Weights of a small GPT-style language model, trained from scratch on English Wikipedia.
Training: a variant of Muon for these matrices, 149M tokens, 9076 steps.
Each number is 500 + 40 x the weight over its row's rms, rounded and kept within 0 to 999. Layers, rows and columns count from 0. Numbers have three digits each. The size before them is the row's rms in percent of the matrix's.

# down: layer 7 MLP down (transposed), 256x96, rms 0.164, rows 61-146, columns 48-95
# gate: layer 7 MLP gate, 256x96, rms 0.26, rows 62-147, columns 48-95
# up: layer 7 MLP up, 256x96, rms 0.285, rows 62-146, columns 48-95
down61 068:514474485495490467551488479469489517519521505509489500565553429475543538501461562499510467527528519426504557501511497487492561456490451385489477
gate62 073:492540482448533441569422530536470515546415554478494512534487518445537545471545478474471558495504558487521510455529527509469578486497510517418524
up62 067:465462422512542482498550460518535504507544527493501474494465551500548485453422574399540527502466508484540481465490504486544468516502525458519438
down62 055:510506569436485437485487520443515571559479530494421496476500546511508493529444447478529489487521510445479479529516487541469476458452489385426440
gate63 112:480500500439489494518537477416479418507510434512533506459408463436519517467477518517501512523547532537477553563553434538563449459464490508481454
up63 122:472460451522488504523493493537491470516465477455491474593534428467541466511538466601472487469478507597537442479512519515490514474487493449580489
down63 115:472554463508490442555581520491525588482545503534523508519559493485408460467493465442535462489541498549489499554520575554461586570460505438475451
gate64 080:506428503508423418558454418459483511494481538477458483486485456496482479557477450529458425489449499468591534482513517529454577532464486464482556
up64 078:517525496444516473427526499534503485526581501508514479506513482448540509515523554476456475438495468522481473430487495491465550465472432452537424
down64 072:525483504483492466451484529488456554480485484517510548455551516570470501558494487534522549568539542473539495490502438495528504504535497525508530
gate65 106:511541407568469483542489528436549398475499552559514466519519493463543507506579506519431474471510515525557528511579556459489437464493541462473556
up65 104:477527434580513474524441408505493455462481507451496522521502529522593482463490523556511500436506455506555469480451475493465480481537476591545446
down65 102:492481459495530534511447486556531499484412511524520465436543499440472477469422457539550466472546444522479441506461443482442461486487413531542467
gate66 115:522501476547411521553491504527507499520500448474519488519502450472462435524446507498523497530537475499537488544524479554493542559605566551450530
up66 108:499453490452500456416492442475563447489468538493429522484518499486542410584527526497516531475496507523466462497444471483524578443487480483515490
down66 119:512515475528549535552490562529443570471526615499455464488453531551465546469505477477492457518473553496504525546487457506518432507527554462533477
gate67 090:539511485484466512499501493429488500474525489505415476523450554407499529515479440546554526480571539589529530457504483454482476495394469551477492
up67 084:411491453433520542472522505512500571489500550453472559504518466477484495526586502483531586542492504494499471539473531564496529540561473483432471
down67 089:523494487554510480427520452486530499521471509498544503480507387542504529452535473484425450515419412509447498471482499553510519476512526484558526
gate68 076:516533504520530521481530475508478508516578555502523506444451507456528525465537522527496493566509571442488549452469549450562482506529495445460546
up68 074:523471517569435523536584530458490474519484498458499541561573465511514524488457521475476488537496497587553580538496485431549440478523512524515614
down68 070:508460541523502434504483488443403589523547497526492470520516565518475540482507482543546460506538507457508482460513489535470544458468441479475521
gate69 094:488536535495491487545574429416495488452539441472519442445506542517495464422564531518489546444524494561538406507461518466460505563495498489502444
up69 092:526478506510427529524461499471459526526507472512504501425440456529518541527507409457542518536489508528520462495507573512541444568544503387521490
down69 097:477513417522515616463522505445517525495523425575552545592452492559511505475507465506534516508410486465530457516579534504429451562485549513531522
gate70 103:526503516469505536552478534524534490481620555501517489499473557426476477456542582465447459471508563500488476530499494554456483511464542451498569
up70 095:480457556427468507494433530534556520395493491502490502491471527494451503407530572428486472525511567487438419516469545574482493520460501482502523
down70 089:500497475420512518471502440489518494527507493456483557527476527540519495522528548489518514498407508526528497543507505494402478429493552363499493
gate71 097:499519435562570518497483479526537496573535500537498559489531485516558460485492460491439528522472573528580495524452545582516456527488523455495475
up71 085:415496384490490516482543514548506496505513445539579501468463491498564467525506486491439459466488457571533512456528571502497462532482456596530505
down71 091:470463548468453564513454553513511444537469554560493450491462492481528543500487488547488523471480590515556443455513480542488487457531486571513554
gate72 119:541503471485495527519546505484540493445480506546476490470508395476476461475411481468467469498561505442503544595535556539493476517495526460450507
up72 121:531526551441530604451405481482514508415571461529545446504485484473478496509524512459438543465508525565451531485534517513529481508519526498465539
down72 126:489524565578535510510556530476470516504448598446476576474510546550509468535541485469476570482508583459476556506447498439451522467576490433522554
gate73 078:459441496498451513482542451505481491434494491508504530500401526478457541541488549408503548478469511485472474472508535521490457548520534527524462
up73 069:542476448527449430509509475450520408448500491577539450452473460472509502524431490474519518472495464520539423507463484502466455519476413435470414
down73 066:515562467500575497513524446518483557448538527457576492520487477547518544469523521569508477571465521598543486459506513534506499568512537477556557
gate74 102:496489457507516573468521469540533456536483518551470616506482520488413515501516463558511557535532493581542539485471548473533469438487487501413472
up74 092:532522434506433532472476460564517524498493506531531572462530612452512449435492569554530501460497523583472477499455521499503453511476499471481568
down74 094:538513440487492455514404502579530562507403466460520437488461572509449485519511481508537517511460506508489491472485445424528461543516534435486518
gate75 078:531450475515461438481456515515492498510430469528445436450511505496540475533532486462454521545440473512511519492474478544488446481529486472484473
up75 082:448442429422526457514444496438525518504528519496522541487537428562462476466508457522490492527526493524495531500561469453542485505483519576472542
down75 085:593470625543495471574506471574542493517472518503502467570469526422526511479499501503517487526457448486544544479479512521437454461473552525533407
gate76 124:551444479455567501529574532443491504430497559537516512503458456551514453490450436532494479513492598533512481525532531403473542479461510501533567
up76 136:528446550501509508534499529466465475428489514540548587517406555516470469455486516529478484519473509499484516468424488399467495488503464529487548
down76 144:458503546445544557521514556495459513522493512561473448463534512519543492518458509465516529472427528447465479488542527474407494495476503455438546
gate77 075:571491559544536524513455487517481478461518513556452522519545508495550452529563473484529530549479495528523503483534478530447472497565485480455511
up77 073:489476552513532446508521500577464523532480539562432471478536520446505526546475454455426493516480550562540466560577551531496481499485468572475572
down77 062:467510462484514515496512497550530455451476461476538483558492500481470490488493552527504508512503451543463571508457527416474512533518567554557553
gate78 073:401476595519538471474420472505434515441487542517494459456477510435437472491496476535533503458519501447503462485458517493411494516488507457415535
up78 073:543469445483465513482451414492412533468448540524513503491481444465441461439474556561499485516489531422515507501561474494516500466521529491509532
down78 062:486448397507482567468570503499562435458514454569539515492518453505456519511544468470506477557533539534475573538462482509523494476510498562549541
gate79 117:601424531560510564498472499527463518547444503510583535501419524518514506455565582497472528489518523555491490474484471469455468475505456468468472
up79 121:429531461459489505540488483532540499488561499501511533518507537506491562514511497601529452536518510453456545521474420482512501550435515497512527
down79 123:484558484427532512484488481480517499502424502566563541478523553513495463491459539505465494492557562520483546437452453433547541544481494470550534
gate80 105:481507476621543545525459483554418474450538527533527490466466424489502475478521411447519477482521491487573499497496553543449544464443513529453475
up80 110:523531496491466464523466492543496429408552493520458490522533528540493589512540432494528461485489488520504453468488519508505483527515591460559575
down80 118:484442513430448443548487508498472481436532513447499458499473538536529453535536532561472553419528562575485482478469524480505564451498466459478511
gate81 110:470412480532495512449474506454506506451480458476505542471502542530515516515524531461590460490485515487493602551515572513444518503507450485494503
up81 121:471437474415539515519496506542516503454506538535412533552472514502508501463548513454516560450528558473521545532537600485494542471539487482517508
down81 103:501496474485451432414470546484522458515548485567500487464501535479518543498506521544510498476557536476449457450495497529456512538572496469450516
gate82 101:469508491398486522509554548457512564480542486516506550505502429440473539488551443436495527493503482543516520505518531536527465505436519477510564
up82 112:501492498543610548507455494492501471528489438534500458511541473592460443454548476584512448447468496489438466493507556489504522481626585520507497
down82 106:501542446513429527573478521456498520515527501578466515451527531462478508491482559548491519539497486514512533491510536476512593485449465515548494
gate83 116:426411501561574566507530507366497506529495508557501581492495471473476538467501485490490495514471540527522562476522549483424535561464435509503558
up83 110:512513544527547582521516447403515587481436587470548518454407534490514518500553447521544575567436467537502506498525495510459513496488472490477491
down83 116:494414400481546496472521457592504602543504442489533446547511505535486545498506523584505512536511504567496503512483392489453504480486536443530440
gate84 074:548443532465532532474473508475461513504499570485494505495515474505482445471496519549609484520496396427472421550457570522447498525458500468391450
up84 076:433477521491484473502523419496459511521493487497508512528469519487478492546454541448472585507503576501418534501466495528522477469492489504522448
down84 083:549530469515471502531485469478464500540458495479499488475501511523579518489502466483427521499490531580539501487474468462525523516561396443479559
gate85 104:519495509442467497550613548497458502508476490523556518432467477472487518562484448480441440503569591535549566517479537471552492539515527476496527
up85 098:429497490557524531549462523520413513478496519477480507514512447448470525459464506537563443522458533519448471529533526557518511503493499465478467
down85 101:542464490480464542478505542478508481502409530489456535475521515523469507565509433517485551424459437576520500433469531495548552465505452539535513
gate86 101:412486474486479448500470470444500498532478493535514474539444487536434486484575502486474542508521518515453424539488462484544487511466547498480525
up86 100:462474437543427494478464537462484493578480512489505525503506515450449498507517519476559444544504476510403506509537479477520532421548451502474526
down86 104:443559500534400575458442532469484507424529483503380471491440476520449454518523450497509491524499534471476509489505486526453527535481472505545457
gate87 112:514475495546577513502493495511515486522527464517510501561534475453439518499537506557546562470492550520492397456539483484568528515451540489486499
up87 104:461548484460480440480506507492563523511487540505545531510440521472492413476486518515475478520496412555502517517521525532465462529562495532564550
down87 099:537475498457553517466461498487494436561523445522449498570507460487478548498513505453526561467488608533480434456506485487546505473463506517455480
gate88 098:537515556535442497448459484435480496530467550493481549429501574498480449464522469399529530485516457543499492433529490463485562475569528545519539
up88 093:489458488475586481568573441564504528498502441537463449549536438452510521494496513553427474380468483475526549505515527559465500494387494537512461
down88 098:592450534496493494453508504520473502537489499502479528537493512503425497523465504517481542505549414556523463518443492547426476483489470561560499
gate89 068:503555529501486470551518548458514516543510505535481472462530557533516474520467481439526594458455517453491519500517459506531493446481498420481450
up89 074:536497501495454474446483517487534475587502568464448445498484541501539480540501424444574518494469545502471535494470484543515461446558521493501470
down89 057:453533445524511523487473485539495435411519489471509488494514417508532514449561532528446452537481499582486520466487468461547537540504520517544581
gate90 113:508424511447433497506501543472437561543471510443469512461515483566538445519563542486580547470477504504523451608477506529470418534476551507489498
up90 116:454551516504516488494491456526550470424537501545509533515524441466453511459472483543416480525520468533534521379575478462538587547582444568543463
down90 059:476507485559498512475480488501493410481535489524521469552508461493461508504552509475428468545513529489497571490501456446496528520526457606562459
gate91 077:502505580462418526482457541520457569519494465474453470493518530535513466521482462535422536481492518472534475534591486503472469472457502469504499
up91 075:533522570537486447446461570478497544473484502604504491514548540528514537494468507476472534530544570525541524487554467467468503489488477502502523
down91 061:499549486502469480507476465558528422463534452487531464544529444472411500481493514461441527468483509609528562468503522437505543563462495519565531
gate92 090:476427517507479426450465507498514505481454474445539511515546528528461527501498460510515521520521562520566535475417469509457542666448514554509448
up92 087:448492479493480511513480502443455574546492490536581600454475447458483550448495591474495510501518453486527506537508573451452444462459436518464513
down92 080:519639478570470508495550466475486418534497493475424528464489526500497473562518495485519489537443533505428483562489513538573513425516476430430520
gate93 077:531522581451479498435499530525411459467502511504597465503530537598483500477511438536506555526512505496477452504469485502480500522513455547509461
up93 075:476449543504555452493492503548543405366583486505527457437499488573489492520433461479475489482496516546518467468528497486583518493516480536531569
down93 078:533472534498500494470478548527457594501477492535443497495459490473450498504477518445540562536550529468519502545508493521467516552518500428472454
gate94 108:503479449481495496517539575422461476458552573435584504523532518493500496523545487538498451469462535571511429455500497507574453519503524472480468
up94 109:514562499519519536514574473539475578524428471522446521494491458472462575463495548465453547439435482450484443512572517521618504507568457494480496
down94 115:487530442490431531481504476536482520480503459516537490507544592551511449450442553550539474573518486508427470496476493550524553471540486507473472
gate95 126:469505524508533570454533491444450484568468524545492552501508488564524414459536496533532523553555518498543477588485527505455479539575457514471520
up95 124:509454513497464482538610479504497485413544456427519479520510467463509481492502469501439472469465479463446533430457510522530467538434512507548495
down95 110:490502470419523536552553524560463478491559474533504509467481452503477503512500465502452427488531555588471561497479518500572528466565458452499458
gate96 082:527548442485505507610536453424497505483506530524486429516472500469482429511537455539484509487520519497537517562556572466506537483550495429535507
up96 083:430536558460432545528428465475555501525548472478509449490559482466503506421550472476489462504457542553462483504565504468527457534548506463488535
down96 094:528480531559405523475526426525449551495591532542469498548507491430522521549524456569438530495527490504528515582503586490480415539487519562569550
gate97 108:524523504462478528457510551527499459471529540566492509456491500488480487536509451510579594515494495553533550483516481516470476493483533531499528
up97 105:505461442569421515504483487563518452530409452465491469499484511491462485473459535413467497519516497482571464540513485462447534491538447460500452
down97 112:443516569440486453538454427428497585544502503510481505513467457501472509528512425483398564484468497566516551551461499506469400525436530517521500
gate98 091:495490582552455495507475511556513435480508552465420492581495465497453461430531550499534476512465545428459485454483473532545496552513574550440493
up98 099:505532459485530495494470474558483500542512475512617534501482501524550531546501554581510506497493555533564497553525515548530529562487473429520476
down98 107:458522477489433507492552504497455544491510472506511497471541497468410496450543454478549466548502554506566532501514505468557480519494507396461513
gate99 096:599456477502489452571419503502566471527489569460578528450485540446475535425478465480423534513482521578466555520472490551507500523468493493467512
up99 096:437506498450490542501449484462446524530460474541438487528486510485502477578538474488499463494484532508556568471473564483578473543510518463417400
down99 099:480440467584490408548439504522578547532439523529604505495502583501524485478457607541563520426538490508476444501499532535513503499497445522531575
gate100 116:443488544455511454471555542553501502516493502509496493538525502565542494437499538567478526491506557481465489540536497476621514514522528500565572
up100 102:464478471573459570434508592501499467479513522507515510470526524475450490478531508488493445487458498500503503470503507461440493535526577525461535
down100 109:481425451563553503470494536572490570464509514517537461482552571509518516458501496512500489528451544530521569519462498521568539467482505534516543
gate101 077:556502510525520504433537555484487506540501517499468454526530595617539525488422526420508480487479519459536500519509458468467513516525479384493446
up101 069:465505507456495520465536419512524508477515530484448491519559492488434524481509512431519517619533499518495440495503558470449578580570524531474519
down101 061:550430516443492446544479527494467575565468518472442478510515549493573479511399493491508505447473554444517472527441461496452464497495496424468438
gate102 105:497466507487494517517499551474513542563536517460636462504495564513514519474571413396476495492502538483528474447501506541491510563445476507433548
up102 107:507483549420480524548498571512525477471490462535525540513458479445465494548473549451465573394411462524465540489476513482495488514521524476544509
down102 107:530531492461547499500530508561550562497546488485466500506435451454488584548499462489526488533524545538512515556540500511480427499537460445484507
gate103 080:436450490468508493590585471447571524532451515509518504559487515502460489562445494500500518460488585555513422555532517559550482507503490506458501
up103 080:515566447490485536467514538527550482464551398514576476469400566447481569523538464527455556487516541506473442465484487457506504514509501531541482
down103 071:491458505449479471497487457415468529562480560528510479519496487400525486583450415507542476499478515456465465477523477491505431472477475479487509
gate104 076:499520570482505505476506477496551507554502526526507461525494514486543542538548530531508481550501569527417465511544423559502519531521473461481387
up104 074:541538488438506549494544514538425500558552522468468482478534581522514526514592515479518455476501476486485440555528539497516504490466564477503421
down104 058:438531445520543561506502521527555448490554411457590526519500427494443553491571525529468504500544499547474520481462471465468517523534513510588512
gate105 119:557516448557425502524449531539455482497549531577524507459472539527508457495497507534519422465546497465461510558508471550514523405540484519487590
up105 137:586554534522514544486523471515524519492513460443442507570534492542536613501453507432578478456547433484515513472531544408479569560506503499509481
down105 130:376504418413507520473569592553476542510469442525464480524509444518448485502491483477451506503544556520474511493525506493496494487485467511450468
gate106 112:573546552491496497473523482527533536391586514442472491473577486471556500521454527505512582494554490485505510501529502512470540538572531518518510
up106 111:528556480526504479519574482484513549470524488525348529499539471471460533487459525461513510518520511513576487491549497499459493531505529469558549
down106 108:472466547450491546494504503436502464507453524527514501434491465468489476471543455470478397482490543504461492500513499470516443453415446583484524
gate107 121:504527484529450550499546471467534485501502526594430559500596429540524493467531435523524422479443495507555533532502471447496445479461521469523487
up107 109:421532488509473503577516566515574510558484510502477534434528478494463493485517592482456474490487459560512563545474504465467481438490546513485447
down107 117:543498567444490528464519547493462534458539497571449464543487487457523501533482511562548476443494508470442571566487423432434473521488515500472534
gate108 119:494547479523471498547403468501521483556523513530543524409522484551500492477557472549557468545538535511557467519524527539520511555561454485579512
up108 129:505494475479592518531514533546541485509550506527457514485462520493519450462537516494438516544516483461464446537517448495490504443431485487481468
down108 131:510458468465583514484476514488488520517569442477511503543592538578530442496538586566453516502481437549454450468520490453554493546475520465475446
gate109 074:486483528520531470559493504421542549558424492510426485464435570547541506543529538541447457562527531466408431503551442477496529434451528495503488
up109 075:486451531479424477580511510484525476531524560506567486517511509549556559444516450508515575499500555451544529521471578554520461489473466462477533
down109 066:539577491488505516472494544534490391389483475484524505478479457523381423482420535509537508490520464571512539522444483511526553537532515491514508
gate110 101:493542521496532514595493468510482460527540594452488538548512534560450507478496557498500451501478555472523505460516470429505514594500475516438455
up110 099:501496453567450570488431401443529499525551571456491518506502497492484474500482445486521487458513524483539501518526584517472486441504419479574503
down110 102:500507518546449487439516518525546442524506520535545512537484564458447472529512545495509503527468503541504610556482546525407512501469525551523496
gate111 109:517460463518574499587550601421496468538435492472532502460530437482526505505517571506556443502498515493478506509494532548501524483557490454458491
up111 105:528523429569569502463488571471519470481414509469497523471567457481565572505452527484496500463502523502483510450468547515485524512551451446482516
down111 110:529494473592563509538479563547531494519464503431508521555500444544509549488470560431516480512495515484493481519547488451512554473559502500435499
gate112 108:564523530548502502530551516546525502540468517502418461460458461486447538498490554480591500439500515525512493496492488501509473562468523465423523
up112 114:575503483492585464543484504483511487560482490519524544449489440602546499518456476544523519508477560475484395469499465531506532460597489560483539
down112 126:535465464476449535466449426509491541574492531427549481498479457526485502507555567466393528532534484514470510462446459434486493464471513560509468
gate113 089:508521549556492523463561432446496470521558417417458512514524553519488499422509543551445491503484578506533562515471499515463486487503472527488503
up113 082:466496484533568495521460472456488506457506367544517461498507538514512556452505545498486540525544472534515503480540567473469550462490461488479519
down113 087:475527543482568550458544443440447537501529479496449498526493546492548605520420481486562503516464504460455514525559483480393466488553536480466538
gate114 078:547493515534491484528506535490502514430477470542505517573532500410577499492518492440456486555501531477574482444548465520475531467517477547482535
up114 071:491513513494577520525503498583462496591513522482528507501476475571462492481430535592471559489495532493530534511483562442519528560451500507505464
down114 073:479451427482472548452416526476479469477523472486528552485504502456492478546593459428446493515518465501509447513501593487491435459457477567514518
gate115 103:511471506497515581555485524475537515526469548566497586484486489495441534460458516459539528556478520438481519536574520524406494586518516468475559
up115 104:441450488484521464451511549433478543548528479496515611532529464548488463505520470470475527483479568482473457520509584507481470508537507462497534
down115 100:539507525492533482522453446541517557482440525450528415439511466504517529521478458543439519464457519461505446448565451505490467534496476535498494
gate116 104:533470402458488509515467460470486512482456511584462477534538554421537537469497550468572438491506487572504508505526503536481542526545433480495459
up116 109:410500559469465434525578532465511464502544515448519550476418470551483494544536459630480539507501548472505433412513509489630506480511460557481538
down116 102:566430515453436564538573482508527492563479537545439488535554497465479472535537483517537517461478536485514476446538506460449478468470450529531417
gate117 098:481592506519451556540473416494533502499547482534515503460521508531573491529519429567563437447519589474485483530553527481530558500532463469457498
up117 100:509516472487562454477512552488468501509488562494518467517493476478469431406529467511464548560478498491487495500511464559474468459401459556461406
down117 105:464461503611485451506547557508555551527467517482505531542485544483416522543553477452460561491460507564558519464510458501509584445469540470516477
gate118 102:529478335493512446476503463492503439519510537504476510539545519505504517476547557499478493503546564479526559505492497519501438509433520546412503
up118 122:597535581513518508563486476441526508449456522495510567488489581515530450499494480455519546506418524594518501503456499424444470502462484533507457
down118 103:500494524534550513534527480532518558514507477583557493577545439496507554555521458498557484491548461556522513473489520486451508485509488497535493
gate119 092:517433591508509556516507509545542537523476541505471442560489475578466506571479483497484519411550503480487491440545565441503494437470521517383537
up119 086:504479502500520514486575589522458503414533518530457521528523476465551458510532505492466534500545519473461494475470459497496527563503562466520519
down119 094:451563456468468467427525461493485466488498498481516550493498501568428457542580579517504522529483502487534530447494543540519490547502534495478475
gate120 117:532536515500480507593481510470605526509500483478509488471539453476476463476465584421454451491443469502425533547502554547506489449520513536545481
up120 121:518505480525504526523550500456442463455477486489444487455434429472441515568426453448498522460587504440591494379505530491467491476461521420451482
down120 127:482517539538534435518501556462497514496480533476406474585536436501498519468492501418509476492449471479522576464544505556432517550524564482533514
gate121 106:562477506483472506484490455470540482499506512507523555487465465450452513512459489470435551505520594512502667482494512483488475525467511488445479
up121 111:518506513484478510457438479520554504518483437562565493524515439515490572549549519544534452505534564533490488516525491500503504504538476538536499
down121 110:528479454464595439535535428549449561523507524466520521479540512498508502471435464496490546495530483490497499438469426495531450474475525462519457
gate122 086:545506524486467471586541557501538457515470479526526445456516551459447528495491559488470562528459516449436488516534555426507498480465513488526543
up122 082:480439512558453470524475468509472571471430512523487493520480436512472470510538452570535543536557586504485492505503477530510408521510507475464455
down122 091:517528448516527479498510475579510473514480496516536559458550518451504554531502449439481468435490544474467454544522490476529481541532535495422532
gate123 119:489476531535493513440491487423573463540523512469618485518554413543528528520480511490507534444508509490624518538469494506472482450456470506489479
up123 122:531479478432488488475501535490507465481531512518548531537497441540479524532499534452526456545459465553611535506539519502459382363512528537461476
down123 119:542463515486458469486476444486580454455468497462479563471501495417482472520485501466486524559463475468477576527488508505435498543539602442487511
gate124 077:503535540496391468523590498463488497495456469410536552539504555563545537489524493447462529532504470502482406453442534531518501504446459450473497
up124 073:407477481529522501484437430514520508478596558470532516454496472479439429526547509546541467469473512493487509512490461468541518456508505537493488
down124 062:526457513488453437525502529458447533559433519457482492478504560538542534538483446482519499522486511410523435492532520570531483456474458470444451
gate125 075:463519495563499488497585500434491489407449565495514468537468481514466534428513529500525572467480528492445493497491530509509450483430461478486418
up125 077:504557550427468547571478501477441490540487434445553477511533561476573502531483524477492415497475528478564549401444517549540513511522592454471556
down125 081:557462432473417546481505569479482415431546486543456532429519563501476487455499434513497493430538466467452527488486564459560504497504522520532541
gate126 069:527520589504544504463601497515576573540512489481472521505484414511501478504486555494479465521412498523463529486512500492482509536472418449504400
up126 072:551528520468420556527541458458476525441423444473516462482515548440476505460530467555527528550469499545498501505553489485501555476501550417523566
down126 063:544500528458502478488449527498467574563496549471496518418512505543505514537443481455472497521524495393484456522491497573525467471515472481433450
gate127 112:454465521519457514534523533449577447513528446506507483421438501549538434454523451439495551480596511559508456532402560548544465559484485474490544
up127 097:504485531516556588519502511479517530466415477536483441473479483499496453457455465500512429483532544514491506532524561524435485546602426469457474
down127 082:516483533489484488437420469484491532475469527487540504488480476486506537568489512459539538419542485503507516505561430504450511476476499438424504
gate128 097:440542463526452533505542489459487543576498510491474438507455459503467493428499389519420518502524535431511506485462515477535525540483496484529581
up128 101:515488542388436484504553540480452486457494537475517545529535487516508503538476544556562528414510468569460459494447502591510414437494481500446485
down128 106:523592414507530473444457458491491441518460543451535507509492479467536596468448506505481460508480519517463542490514511485573494473515448544499511
gate129 121:423511435497529500478512491521498514453520592536517530473513516499439494519500436511507546529557569544551478524528566561456529489569482454531546
up129 123:437478475508492543545469495520533439493494476471548450499453530510463582536432524500443488520575491494522564489492515517524424476502533498486531
down129 122:515454464426484545579530473477446515554542517490511503446414525537449535438437441474461469485464506550464505497438508516518469542491495543470488
gate130 099:431436472493498490472530492461486498484487428485532525500507474478538520497497492489486534492477554456507536445491565494539487482481433499429521
up130 097:497484427515564600512556502483530520473432458569444473595509495504461511513538547482455541492502562534524456505603490456499504498518484530510469
down130 099:436535502518449461526493490499457410554493529464509502468372494466523498471464487507439592443534513464563484493526556472564505491418524526498445
gate131 116:516487475522480425529488524442551518499485516556549555483500481455431499531536454525439383443579503534532467556454539429575466587518530446488477
up131 129:514495424510520485467497514468500481486448580560481506476520537491537469413434530519450460472576551466533641491567487516423502473494529523483440
down131 129:523489459461432476443493522452501424534488514515510475476527496468502483462469441491461511535479501463509498490469391442555488473475550524618538
gate132 097:462479472472483507518543519431489570519468481543533537513524502564525466620499432518521501491472591538499470483489580497511529515500490440483535
up132 085:582548463537536436553449501455518474482449501489501525538496432595479513522445426495488523490452547463524488445514517439561509530497396503473474
down132 098:492516513485470411514465505541509539535526511513549529565512536563489500495465484546500526506484579468489517436527509551561510525503487496512491
gate133 108:493506428560583525514558519498552437455501518523466493496565527524489494479515553539583482415531489524478480520555552510558550523472487447533506
up133 121:441484501514541559476562474522470525499531473506491499445524544519461534532451497570519447543567564515548488437561602471536562462531484502506499
down133 123:502530525527536537560476509481505559479525517486560513496538572586505544540550529438564484474501490491533494551480539467524486493529517457525558
gate134 084:559434480482582509502506519427443538493455512515506559491559470464545463516472460435532538534526487417518544517493529481452469519465513435506434
up134 080:460461600523419471514500480469543480505530525466471461536498468527502492463515490464484439525513548407480474526515408509544495520510512516484444
down134 086:470478488462530519495568501485457486520489485567502506422527491430550525497503526555518517481447477601531561480528562497532481455531449432543574
gate135 109:505488497494454484511512532557551526474488561475529495430430537575490492494576514574498494489473423523481488496474494509496494516539461540525476
up135 104:467549473495437530455437530467544438549506508550443502523540457507488522495536483510436421458521462509493524460477525555570508542476535490540448
down135 106:470432493485468542547535444473463532568494512465504484519454453476547462476519433456469524511456507477494513513484531430453502445533389570486518
gate136 115:609455511462506519530505541513489530510509500449534535479488545517483405472585524499581482479526507515544495568486581485463453558485540429467495
up136 119:591463507450486421509483565570518499545465495440562457509453538551534411519536541509512501489555501444527524606499492496492472513505515420474480
down136 060:489518521498536517550520518510489525580480519452519523515493528502551486465467504488551588481454515463499437480532541522530404452519514463479488
gate137 081:485436497557481495509472512518503520476497492563509521450549483466451534466475481569409575536450564434487414480506487533469462532519496524518532
up137 075:523425470513554535509464501467482548461439509495461438463434509520525509507469539447497408457492440475474505511477609439449525510472499476478455
down137 084:499589447495476466449490439481511440542521437474530550533546493471437485465448462491502511539449467488492470512507502485524504517450514460534480
gate138 097:526447467505511452489480583426502540509609490498530502439467501463433439486542516468460520489445502534492544511488580559535479480477508499556582
up138 087:515551531475478520482476441485568529490398507563461565488508462487556432550495441493539508477567461458474549495543522476512455535542471564511483
down138 091:500506501480521525541480427482504475444538518518489504485486468515484483483539474474467549468514469454550428535479615514491561507487465470516490
gate139 074:494509498494519461546501430468611541532524445546498435436455539527573475435462538482502521525543488447421461517448542488495574507459523376506488
up139 075:544484463590505508489504489469456463493436535526501419432434531448571567536440470476496526559464520396529529487437538510515482534460517459497487
down139 066:535485515533469492459499472505547402467484550465497521534502452489519509546576461524455477495509504601476546448510534508510521468530469507567516
gate140 108:483496549536537554465489523501571500460439492503485550479455485521568514453471507563540575425478485522542444533524523562560525484463498490521500
up140 107:479530416502423571456464501547483553512569518525580448489487511565479459521491453534468486585505473544461484518483529412423464568525536507558535
down140 109:547499527515486543485459520572490447482409495507521433565427556568523503488523543517522544536510537500556562484529585529561502514477513459544457
gate141 108:509504524560463445499459507584522461526469529484464494463503447529490502450491497517562439487516505506468474497535518507546561569510527518489471
up141 109:471464464443486487480561520525471508480512480539543458558582501509480513468520521535477615465504550506455517452397448509466478505581525467543441
down141 113:573462542461405542468518501458500514525529477487536548438466511517530549529478399543527552511507532445479461470506496556501549446531435551536480
gate142 105:499483518544394462500477513406464532439608482556547549472499495488525478491497540581464467497493490498500502502494471486543465483489491520522444
up142 100:532514473540540495530475425502463483472518511526455457485488564545535455544495489491478482539481485495502492511476479484487438496534549519484583
down142 106:535467497532545451558467500488499496524494504413506518527540436480505447458427524513567504548542512463475470556496447440478466473482518408445505
gate143 103:484456503475493532499514518502461551529451470477486498491490490536560457575498554457543473455510478493586480566452609563445480485469467433460448
up143 113:534541511555565516473530462523527431453514504494563519544482484445470490488411460520448511553504475513434483428491445461537504528488510592529506
down143 063:552532479557551543517525502512499389461501501536552492444531489482478522492503536476525517517484513531506517471511489450484521500561489603532521
gate144 094:505494545506570520502458498490561543512471488445543516529470463512499478500545486427613521561470503439503521515459553474526490504548476481465457
up144 086:587489565473552531556508529553483510548453449436470538510556424518469506527513476485578534522537470486533487499524438523506475503461498425436508
down144 074:488457552440510452539448497465466534515518463506536515586500531545585466548550451478544520456483552505493456560479525501478445517537507529523521
gate145 111:433516489499516543495541553471502525469573517512438528470455526458535527537490485586479531454496527548553451549507516520499500496420510484491569
up145 125:436544473467564526493471555464441485510543496444541499530408502441482469476495559481498501454557500440442454528558507512580506475498434536509574
down145 124:451569557510467545529467509487533454531464526564513484486471550501551490508429565509502459540515476505490545522539552498517493465527488620511554
gate146 079:492470529526499494470474445577550572557554483528461522483487541496540495589514464435463489498540543452534476538534478430469531473468485503481440
up146 074:479558504462547526548507539545534548442548532443480538441465513516599476514540526561510525519469519531477504489470448592528485530562527499496486
down146 064:519596421505499508471473501538506443464496466439539512535493457489413536431483452507542503499479459557485524498545553485527446485519520520537534
gate147 107:444488549499503577544511481462513458459475584488477488566454459497542554466536516490500490459528521527621537540493561522460524526514557443416466